config.toml
head_dim = 64
intermediate_size = 704
norm = "rmsnorm"
rope_fraction = 1.0
attn_scale = 0.125
tie_word_embeddings = false
init = "orth"
init_std_up = 0.0277
optimizer = "soap_variant"
decay_fraction = 0.658
max_seq_len = 512
doc_mask = true
train_tokens = 441300000
Each number is 128 + 24 x the weight over its row's rms, rounded and kept within 0 to 255. Layers, rows and columns count from 0. Numbers have three digits each. The size before them is the row's rms in percent of the matrix's.

# layer 2 MLP gate, 704x256, rms 0.126, rows 649-682, columns 128-191
108:110097118131140093126118134131136153129110159088121162143172127133169118130116142072104120149151125131097108115145147127150129139152123112156103127130134138100099152082153127145112151160126127
097:107121119152110166150145087099112181108092110105102142103121108114133088118138139083177112121139133143174122092083133131107100137115123148126107106126117114143108099106157130125158139114116142
104:116189153160127111135061143111108133093130137141140103156130118137150150130129144137117129115098083115129091109082163107151136090093160159143134177112123141135059091146152156129146091129093099
097:183164117112129159157110123102129166133144131123101129174115147070126144130079153095120145099142121116153139116125126120101164161128157095109133114117084126172109139124146170129156136116138138
100:147147139171158144130131112132149153140132116131116137135134088176160142125086180104139152151142171113193110106115134111114092145092163141154185104140138141079119106118088154146163142108107113
092:147141139092140117123127115083100143169124125161107115120124129146156148112132173128126145102080123076113121142112146129140125136132132133102128129098120128138130149114132127149137161107150083
090:132152123120111199165105123120122091128143079070110143111130082087137079138134108128182146135119156137155151095125154121126116115130094147145149127111134090145145128106129086152131107137137153
095:145115140102109127067147071088127142099197153136082139107123139118152136129090164077176130133145135146110156126136110111136138157151118153125117118133140122124135156115132106133122161105142126
093:147164149108108071133118118094127110094110100159147152137102144085124125116116113139118158120162116149128125112122126133156142150097121121178109105089113139146125147095140098152114100134122121
091:153127111106119099139107116113130173140096176096091109111117134127104113126115106086120143130127140134126133079130116106112118116139147125092129108093128153132119107149110097113141132123155082
094:146121167127129127088129100127118116062145128130102145130154131126151149125090126108158115099139054153148096153116130113111139093140098112118175107163143114118142101104095174083119124115122116
100:140139107102173112135152178093084157158159138120151112120085118154108129117102138106164112109159160081158162080130119155117089084165125145112137152133099156133143160152151119146136096094152167
104:113138191114116102128145135102159133127134110109078112132128146135148121119133151141116127133124129147171173149142108131207092115169122122175141143123145135111134136123140166133144108140113166
097:154129105110129137116136095113112147133141130131143128115123133100135112130133158129127112112102121119148122109144104121148133143152161118083134143128080106102105120139154117117143101041159108
093:098123090136149126106124133119149126122130108133125088141112133109129095129144110117161093070098169184114091106073110101164117134134124105088145082122100116151058143105129134162133167075122142
095:147129126138139109119145115109087146148122157119135114122155160123110115148135161153158136149116140134130105111110142117134111148129146116125156167124133066135090114154083098142128120113133171
110:168150134123125163141140112144117143134156159106118084147095107153124108127104128113116159071113109130081078154106147140129107156140128135125140137123095124152097156106103123142140094093108153
110:105112161123182105135140159132117086154086139109091069163144121115075143135132125122103083143120128156141117118137095146129106113131147150102176146106093128158158123139106125100109147114140124
112:126122151090124146164106155144118137092146121112135166138081151112117145120187110125108108161084141137137110141120161120085143122193123187077162161124146156090164134133112139116135125124166083
109:093134164154107153134137105110142128118116105154176117104114113133116113128155115145104170149142085077147084152083135145130117089150100152144131092121116157120066198120159139147170138113107148
100:147130105114130157111146169127131169111125163138110127116147152070134158159124073084153121134118143142133113156127145164124181110116093140128171090130104072114127093107136127182158098099105085
090:103115113114138152111143131114129155114163162102109139143122163144158117125111125140129097154151122159126136094108180089123124102151097156144154136146109135136125123114140160122116177117143133
106:126135105123132137124107117134153140123147096156110140158128150114140081127151109115143141106133096128147082165099119155127128153161156096105101142156152156123147163105131145163087159139104089
098:121119142150133111125145163165090097117094129143151138190127162154121110113106144159129152107145106103124103151146154140118104156140106090156157096168131094144112100124132142113141185128124136
098:143125134163094147079124140105126088132137164099143131097118109128123127141143138143104120127121176111166118096109132135199133089114160127158154120144152133110107110108082105112137155142144147
096:113114125138136153129131083167099088143146144128098164104156107122143170128139123153130107104104134114146141132169136150134112106160101126122102123143169137131082104122124080131122106119125136
098:120143095134113122123106149101081091109108112138142092126112112092091123119090117119156108113097134054126141127147127145137117110129115105090096159141093139093105139142184140136140111206121134
100:112123130139118087111125121121112165140170138129106097097125158108164096163148128122171135103145171140131183144114164104151176145146149130088087128137136097153132117136132124143137101084130110
104:132095115080146198124134108095144118130164109178148119105132097113150143129130171122115135071141125105137107115127141151158151134158128077103133140094087153083130131131130157127132091125078150
094:144132158166153152127118118163145145111102136169131123135133178112123101134168136127142186121153130111178130121095156124106152132113138163106139152118116155096118125142127126125068128145155131
112:111133139144137125093178134135160145174162097147122162153151160115156130117110143132130169102185156122127146150138127129161136117157115116081116132137137102148157133116145096132094159146108093
112:133155134127137106125145166115117142149103122101145138108111085097135131130146124126121104135064133134142136090166125133104147130187131126087162144120131114127158087076145144085121206112122112
089:175089160118079117126121114120150118120113113125097085160109151085113119162133136140131120144119106137156132139101132082128135125097124068091125120133149103148127139119153129139161111102128155
093:155115129140127100128125112137127122130156118110155149149116114055097161171129135161172157147140079121117137159150139119120113097098117146126130123111146097095109129095104149167144127130145141
# layer 2 MLP up, 704x256, rms 0.125, rows 649-681, columns 128-191
108:137207154161085136122144175125162125118113129100165153097133121107082119131147102134091129127113182126112130056135101138104132143131119122090145122135124111105155106100115094121166101134147140
097:146116130075130108109095142154145090168170127150116148141137128131147168152095129153096152164116113113091123150161148123144143121122112109121143146129134113139124131137149114104093111126113114
097:167113109122102103150139135110170121136105131141164128128118186133140122132148110139110092144157120171143174146130143138100128135103115150106135151145161146174135104145112097139107093108097128
097:114067145165095100103152111131091110109103131132144082119167117152084090112180148123129158157161131097140122113159133127149136093125091135124111134140145101124107102138124086140110137124135131
101:145124120134102112126139137100151142161171135145178134110146147119143097120093105099141078095143089116114149147106137163143118099125139155095134153132144133105114129140126103117164096132130104
095:107089100158153117127113155175176119078131134126122121137146172113113125164131114124129123174159157131108099128157123131125116128114164122152109099164131143122108079109144104112123090145124132
095:123125115134133163111096137146169073137146142125144169118137122135099131136137136134144146118153149165136154100078150154138113109108104127144134096151152124154115091081109108078162095176173122
097:138139113119129072159102186176122132154046129139160106129122152152105111155161084134079144139097114131160122132117137111129102089087127114158131155129117079139140113156134131126117094122122131
090:097125135135149171151139138136148148155149132104109109136135114131133159132133120131176126156113159094116114155140152125083108148152112135082138122197147148119124104172128145105148131142133099
091:083107166161154117119138191146130101187154142140130114153170096161132167156123135097118116141173143096099158103107140131108149123152124116133135149120120134079136135123105118084138127134101114
092:158150169138102105086124140154123142131112113109125144133179158108144155152124134133153111142111104104109115160157136112130155123147118092102158129151126083098110128079128145123114086161101113
102:102159131148119126135092132183157113139129113125115135126167132115179116117116116117136135144124149149110121150138162134089115134120147138125148103104160107110154111090123114094161146133142086
113:129108132119088171151120133124128149128146119186147143117151146120130122165139174126115135141109124077100116057139139127105124101095133132114109148134153140069140133108103115134103157169146117
096:147128126098126124124117159124102164140131120142154115104125144086126097154118139121145098121091114135153145066103100131134123110156150111076132138161081094121107146118102135119143085100149117
094:195116155092070151132120129135172114112087159154128147111135102109150140135142150139127134143136103057110129184151136131172101132107104135157063140149133116090157128163130119117109114144100130
091:124119153138162101147138129141088137153141165122135107109146176135137152131122151126169146106127138149157105068120108116111112126097141126151142135140149092119087110141074105157136119133150173
110:073096118150161151126094120115110124128100144134141091143119141142131098148122117145148178107112110188094111114139147102108127106139177119111117105163110128130176146135137156144099102159127141
112:113131120133104165150166122134117136128158118138148161082125120165167098111095172135135117102141162100104129123142139146126158157102114107169101120121167133131112117107134100148147135136083127
114:124106166100113162143121124157117110125163109111124167093137133168106119107110110157108132168117127127174081140106075133108073128134147129127115137125123182122130114138143117132124114124112106
110:100143090112120147169104129145121118113155092160128127113153105159106100079136113125128154173113070100126124137103167123113103106123110152165137092130104158127074165106140137139172109113090098
095:117165153126117139116125161123183130131121160092091111129106098108117142114152129131080104125090116109161121091171103091079117133109110098114092151107141165119124117138154133105135143115102135
090:113147114153161120145107156132098093130126099162101150112109137122143124121152123140128138105098122101100132136146079140127118188109109102109102138111171124138130150132114134129163108152114133
107:098132140094142168129110098174094133174120143106161132118140118130163140092134135144122157129103136114098121131131126122083114135104136158172133150127109136128114116114167152161156130106134168
097:193124114151139173068124088138109139110144156121175142135134085128157149111159167139174117151114143147191118129095159107141119125111145144136105143160119120124142152157104097155125135134135128
096:116144149121116111149126120116111154111133135139128129119130125099160111103105109119144122105118120123105145123102139125095113172140120142095094139144142113125117129123159144147138127129139111
096:148123146142135120099110161093167153142161107141114132182091100160123143152125136126139133161111155158141122116107091078149128132139160146108136099125118107134136117151140108099158143131145152
096:140126129139114134115105128140124094130139115135086132152139088143138141115142075151129138112076098109120084119062138135109140106110148125087124136145098130162098133159165123081160110121141146
096:119150103115101168141129108117150150127161125145119087152072093126129118123099105134166121122120108127126113121155143164125086160137129131137128165111100120131085111118148104120148117115111146
102:135128124158125121083098128094112144133145099131139166125149165079123113103101181081192149104091106134128142137115140096165128111123157147170134169133108115149137114128166134139125168089115134
091:154116147156166092137070161121113164089140122116140148140158118154110106106122152113183113131149125102149091131115158172099132137101154171072129131158124144109133110125097155095134072127151131
112:080073121185109128095155104132144117142111141149151104111145118095161096138122123113091138107164138145144126115174147158134165142129075103114152174140126120125138073108119121184120129119124108
121:151098115136127143147095121123154134101151135141157115107111146135115090125137119122116146144180151115120117142085105121143109123080102126114105138138123146132126141208121135148162087154152144
088:130124126104148121113128122183122115141156141115146144161140122112114199082115100101090137140127132125065103156131152170141122139150109155157127143118129165154134126116160187095147173117136110
# layer 2 MLP down (transposed), 704x256, rms 0.111, rows 649-681, columns 128-191
110:095104137094108114133126166114088072129131132118135173111114098125144108142148096120145105114112104140232102136097134133112154139127107123093197135113148124113142130157108159127143156170123126
099:112158161164123136160094155147131101117114121127137082126104118134118126141141117092120144108111144133120132103096081123085143121160154136155107097101115143159108144138102135128166095138121120
100:180105124120109184114165099112105146142129147092169154081134138155134127082156108167116139124105150127082148143170108115156126178163102146126103092138130136144191134130074094110167095146115163
094:090095141161112088105149125109143091119062110185104104148143074142144136120141129162147161120095132101119117139103126156193187117116124112122110134125161118111131133120163097149142148108126167
103:135156128133119086168119142125124085147132098160154145137107120108158108139143090129128160097144130149121140180139101130117136128130063123138141131089111156148148117152144138134191107097154147
099:143170109136165114099123112091124145148119090120171145118080133093135132134173115159142129163146134128179107122127119123172099142154126131151094151139137146092135180142129178133189212117133102
096:142127126124153176101142149139120075131108180116178145172113149150130104115096145161125133135122122151136121093102098166151136129119150138138094091105148099126144145105118107086130085164102071
104:106090128127162126082120095092125109106219131143122118108103078136118143117121122126159133129093133113117107135112106079122141116137139120101109125114091120139101168124131123095134137188149160
093:130112109144156149124141118154109129165127183108104119126143115166124189122140142128102115158133140121106085105168157145109068137127139141127150134157118096156109092159134148074192124128145142
098:140122104144127118167113163122074151115109122136129138154114126109114157149178122118134134120116113135067143103118118159160147113151168119102128166130123165125177132161154145106105126114144082
098:156150160140122157147134107143142126116151165144122119115118131112129151135095107121142091085128099113143162147147106130108110102148178117117155072166112126113115130104137144093114120138127118
109:127121142121110127177092110095148143135147099117111149170121125112161118175147110147130095118143146133193136115150097134090132157134104162121146121144137115136098137134119082190115129124130130
105:115099140133117113156143102129104144111109151154100084154164126140096132125126139113107114117069119114120127095125124147077141096126125122169145113151106162114165130109066143106091133138123104
101:169108095148085134151116137104106126125173123105144120113141153107131104115175119130098096134142132136139107149153100114141154145141099130110118092144117102111126134100148111119114115116129132
097:150154139162161108079140100115170100122127134127149113106149185121164133145137153125124102112130164172105113116123149118105170150131113118131135138104078111146144125113075132172146111132165144
092:105147155151156135106099119100130116091099129093120176131144157156110131082169134137164136163148171106087096080192113142128160103102133131124095129136138104112175153138133104112114129110121101
102:120120158131183114161126127121153113144178118154117133146068118170124069119154101130089110095133143118110126139124157123145146145082131102125107116159119127133116139115128152160106107141132078
100:161155100157160149095136119114137122126141115127110139089115163140162086139148101142155118106151120109116129144147163100120100116166118135095123152127136134169114099133127152133129097070148097
109:125187093123119148115120117114139125132065091119141123149142127148116085167116131172101114123110123150118109106109129160126127147131087102169114102122151116186113154101133158106127118122108129
102:088150124086157111123139129151109139138163141107130097113104134127152100124189138159165132144098150115115108109148106124138099132129184112105170161139116119177195097114074146111114162142112099
097:147133133170106178113143141137137140122093144127128111164133118127181144187126116125133079100119085109177137135144131123104126149160106126106116122128138149096119119139112156113138143128143085
096:177177150150106125144108167115181153158109169088180135104145136144082173127102130125112103132115135111134114196122135159096109081173122111152105127099125158134109089122111101129132155118111138
101:136134107154139171162141114130121119129111107141109079171117146109127119136191150113111144141161118143144108131113125143127140143143135128126160147140118142133139136133108151123158127103146130
104:109124142135118087191115132158145137062109102143133121129071130118136133165095118152104163093097165094104113125134138141151121133150104105118149133101163121110138090094127135123175127158146130
103:103121115123102122116151117122160131098071094175133098143109155121179117106160089175119152157144126087133147156147110133135125150154124157173108118145116128136157144107175179132136138136176144
104:145112154109139151081144122113091147131105143176106126129083108094096117130131133121181113097156149110108098097130130097150087169129152145094104120112127110113139134119160169138146115145133132
109:097113118152104166102048110119120133124147098112147119101133112150134095143138124121116129114108117120143124126164111093112107106140141099110057131151121124106118092119149102152092105159147165
100:159117111105077148136167138077118146119125098121131132118130111157125155112110088159130118170052126118143124108124138172175082118130124079142092156135124124134129095095163158115138106118153119
101:132120116126134154115131111098107133146110110175096132145172116122123090135123147124115099098054141094155107124092117111139126154117143159138154149129094114115129113125139132133153073158080175
100:132123148093107101154150173114128092137105128145126120105102089073111118144122129126146126108104095140117186111069154100119063130099116175166119127169115117117145147117104114143112119097100087
102:152106143171142151135114104132158130118132121130157095116087110134128124158088107095187145089158111180122142112096155125104162126091138131120126131106141150099172128119084135136144137079192133
107:150131108164106127177175159106102158156089125161142118126118126129098129100141121147107143109112142077136128131105160158149107108133134152131132123115154126129121134071136138109167127110112138
094:121158108107140147125098167113073135166124115164122163137145116100131130138131126132133108106110109107135094122164125164113151102114113125133150134115133123115158197106106117090124123110110103